Weights of a small transformer language model: untied embeddings, a variant of Muon for these matrices.
Each number is 128 + 32 x the weight over its row's rms, rounded and kept within 0 to 255. Layers, rows and columns count from 0. Numbers have three digits each. The size before them is the row's rms in percent of the matrix's.

# q: layer 2 attention query, 128x160, rms 0.153, rows 38-63, columns 0-39
# k: layer 2 attention key, 128x160, rms 0.152, rows 38-63, columns 0-39
# v: layer 2 attention value, 128x160, rms 0.152, rows 0-3, columns 0-39
# o: layer 2 attention output (transposed), 128x160, rms 0.0965, rows 0-3, columns 0-39
q38 103:161095120150142110085140165169167109130104169109163133139115106125221153135101093124107134159173118071166160121134129161
k38 098:147158122077167112136138067119123183110086082088150155169095148175090190160088121094181158186142136130113130112130110087
q39 101:122161112150140088121188079126111165063054088181142111161143106204162155139096070072105108143163162109158133125101110165
k39 103:141049090096118126130149144125099152161115139082168125091161143122126113110192186149151119169124130150095111153148161117
q40 092:110109125174114106099139162102080131131070121101149131149078143125172132104160089164155086125135121132122120140143129140
k40 101:140021181097085151133141118144197122084093087119127100168099090084141122102150149123115097150092115119075116151119161083
q41 110:068072077153165101102054115117109101107162140118160087141122111212172156157129123125090123134114159122110087133121091126
k41 106:098162129120153111125165163134132156161070085112105187107125180132068119148115124074099118127068152146096160143110166147
q42 093:164158146149144187182160132198089121126128117118160147156111136138119132143075145131144136114174088102125131202157086098
k42 104:150145085096126135160114109102144196130079099084120112122120079134152191180131159133137108135086112151148055115121141098
q43 104:179169116125200081150161153153126054133177126179109078168099146115126144111088111138118115137137080126117127077137085071
k43 105:146144168202110093135126170137197099083134112092093202151108113134123135148167125153121113143080170163138152159136177096
q44 105:127072201119118125138141118179125116146133155126113084109088113103150161090118156138079133163145125048137145122134169147
k44 104:154073152132079142139121102115145095078113132131150125085132127155115124143124159078156149129115135110159125088111102134
q45 099:127077057134244127106168118173117150132104154108157144144078102121126132097142114108112089116131091144109136183139161168
k45 092:149149119080116174102092134148145126120065130118144078116106084108185074142140130125154151149151060138137170147106120184
q46 115:015168139152107143151075121045114177138125150091134109162117150131155075109142126124111135067147155133150153122131156146
k46 113:118121076153107142139166079115067109139154097136168131136124198136197109113114095119126135093166172114141164158112119146
q47 105:160106088112120109181109182190129133110106151202154176147095125122125168097184085132111094157161151108153101095126091157
k47 107:114198116119161134095087138045158072114140143076164177121071152131120114108141151102107108119099030135131160100146189060
q48 109:091113064080116177148166127146118064131151104123120157128167169114143080134066103099117124157166117216155125173148128135
k48 107:168124102130161176112166123124131087103166119093119098110201158131129124098062142157090150135130112082074142103113103105
q49 101:123148149153151127128120122117135061112183135122148160127205133110100153089136127141087099153165141163092155072195164170
k49 107:138133216157134087152135098143159103133228148152074096125085168158097137146089189160136159080152107131150059112111166114
q50 107:065126139096161167109154105139135060202089171145117179129141077110136123161142166090133183171115122130156138147131142134
k50 104:094118122108140088126067132053157128095126106130121138115129103147098120139168082132126153069160129119113128150123115155
q51 102:137137113151142160032175147127129099127075139148109135126163150168071113094113164120188100154191147095122098161170130140
k51 096:143107168121112124178143163141096117123068156195083201107152118105131207141145086169081181170187084158090074136134123139
q52 105:154061146110130141136137124103094085174150094149129111143131118131141114161215096127124167128111084096151175107092127120
k52 094:192105189109125133094135176139106175101102118116155142192105107135125092073219170122099092177124123109121139063104110117
q53 096:142124119121084098118122151189131139168106169138094170115178156098116020114166124129143124081134106128108146076074145128
k53 095:216101124140173151065099114146096139136112130155123160124128173095121116101070128147111091101118155085137123128130119152
q54 096:091123132104124091159162116127169177100085098154125110106140143166163126154106142104126104123105158114072169135149096222
k54 098:090084141127170119105116149139128143102095147135106108124005166154183139101106166156138135098190141114127110187112123125
q55 103:172106133108128164120177174110136089111109106091115134170165154128143161071179141208144125175159107143155142176102155126
k55 097:096140092118114114140199114132137153124119201125131155142098073181109087162154070147091092158103147181060069112183158074
q56 105:141130124057072108176140198126120147084146095114156122079080144114134076115130101120119087135170125174124106091097110190
k56 099:147144152104119180142145085145153082179089121111136166168131134133173147098059101124108174156141096119096133164136145086
q57 107:134112077118069227159137128112169153135093204103205150138085128083121117175140121088128136152114111133089165093157106117
k57 107:150130177169122134109110124146156096166166153126133118137109124121115115128130121123113171194096104099114201154163097175
q58 097:132192128096165130120166161164095143099147132119116133132069182184170105136153131101094106194107099155084134128125090175
k58 099:170104136107122134174110131114160145155134203119127087218150065133130139114116088135110116170097185125201083127134141114
q59 098:187171142089148160158090066126223095120163113147093132137152134138080131078138153110106191091093097094161117112154107127
k59 100:159122112207132112152138105147101191092094164177086144159121164063090142178140156136171131112074101116108135138127062173
q60 097:104104162167141120135143127146184082112109076118113112185114124175123123113167201054104132091138082136098110122103114151
k60 105:110114116128152067123099185137180091124189136085093130126141145121167097123126096180149187145141142065124163139061162168
q61 107:166090133098170178098162141111135096130153141115113130148119114181158131181131086179202105171103153119141179159188202154
k61 097:152124128139158122086122122074123178126130137173118124131179131157126158104146139183076117209130120150144173145117100080
q62 104:130178144156111106063170125098085089140136059124085124105103155133129135168060112144098129166180140128075111162114160127
k62 104:124086110133166156220121180121123160124125169123172131144120120121128142070142080177132105126140141200093115098139160168
q63 111:128195084156081077166069205151139172142133135146130143127102073141136159155184123129146130120112094122120172149178120198
k63 103:200113114130118132141145111162122154107130145056098158112186140135137119077101167114096139114132124092158117152086132094
v0 099:102156127089091119137137116163125120107108152070109166136086114166077103166181192132145111072116142141162171074053109160
o0 102:122126139159197105059091122134149147160127091117149114126128118125112132105130173146208104155103132124055086166076062103
v1 099:091124100168094112102151108199107091155139110143137113121232132123147108085146161101145128198177153142089107120152178157
o1 098:110092112094131196139192148071101133121149136116175187147098180139096119162156067126119143151122135183133106114132130115
v2 107:081146091136201099148102176131095109123102077135121104154190057104105144105067117184162128169129132158195083174133097147
o2 105:131114146104106198115169070129169190156178164100192094110080129140157119157124117075157150138078141151130099081123114081
v3 106:133095127066115152100042133125124071152149115091099091121114099115160100124129159134127108166154106115133091169147087138
o3 104:097114126180104131075088151108121146146132092114129169117130178140142146139134141073070182142076115192097082125142144115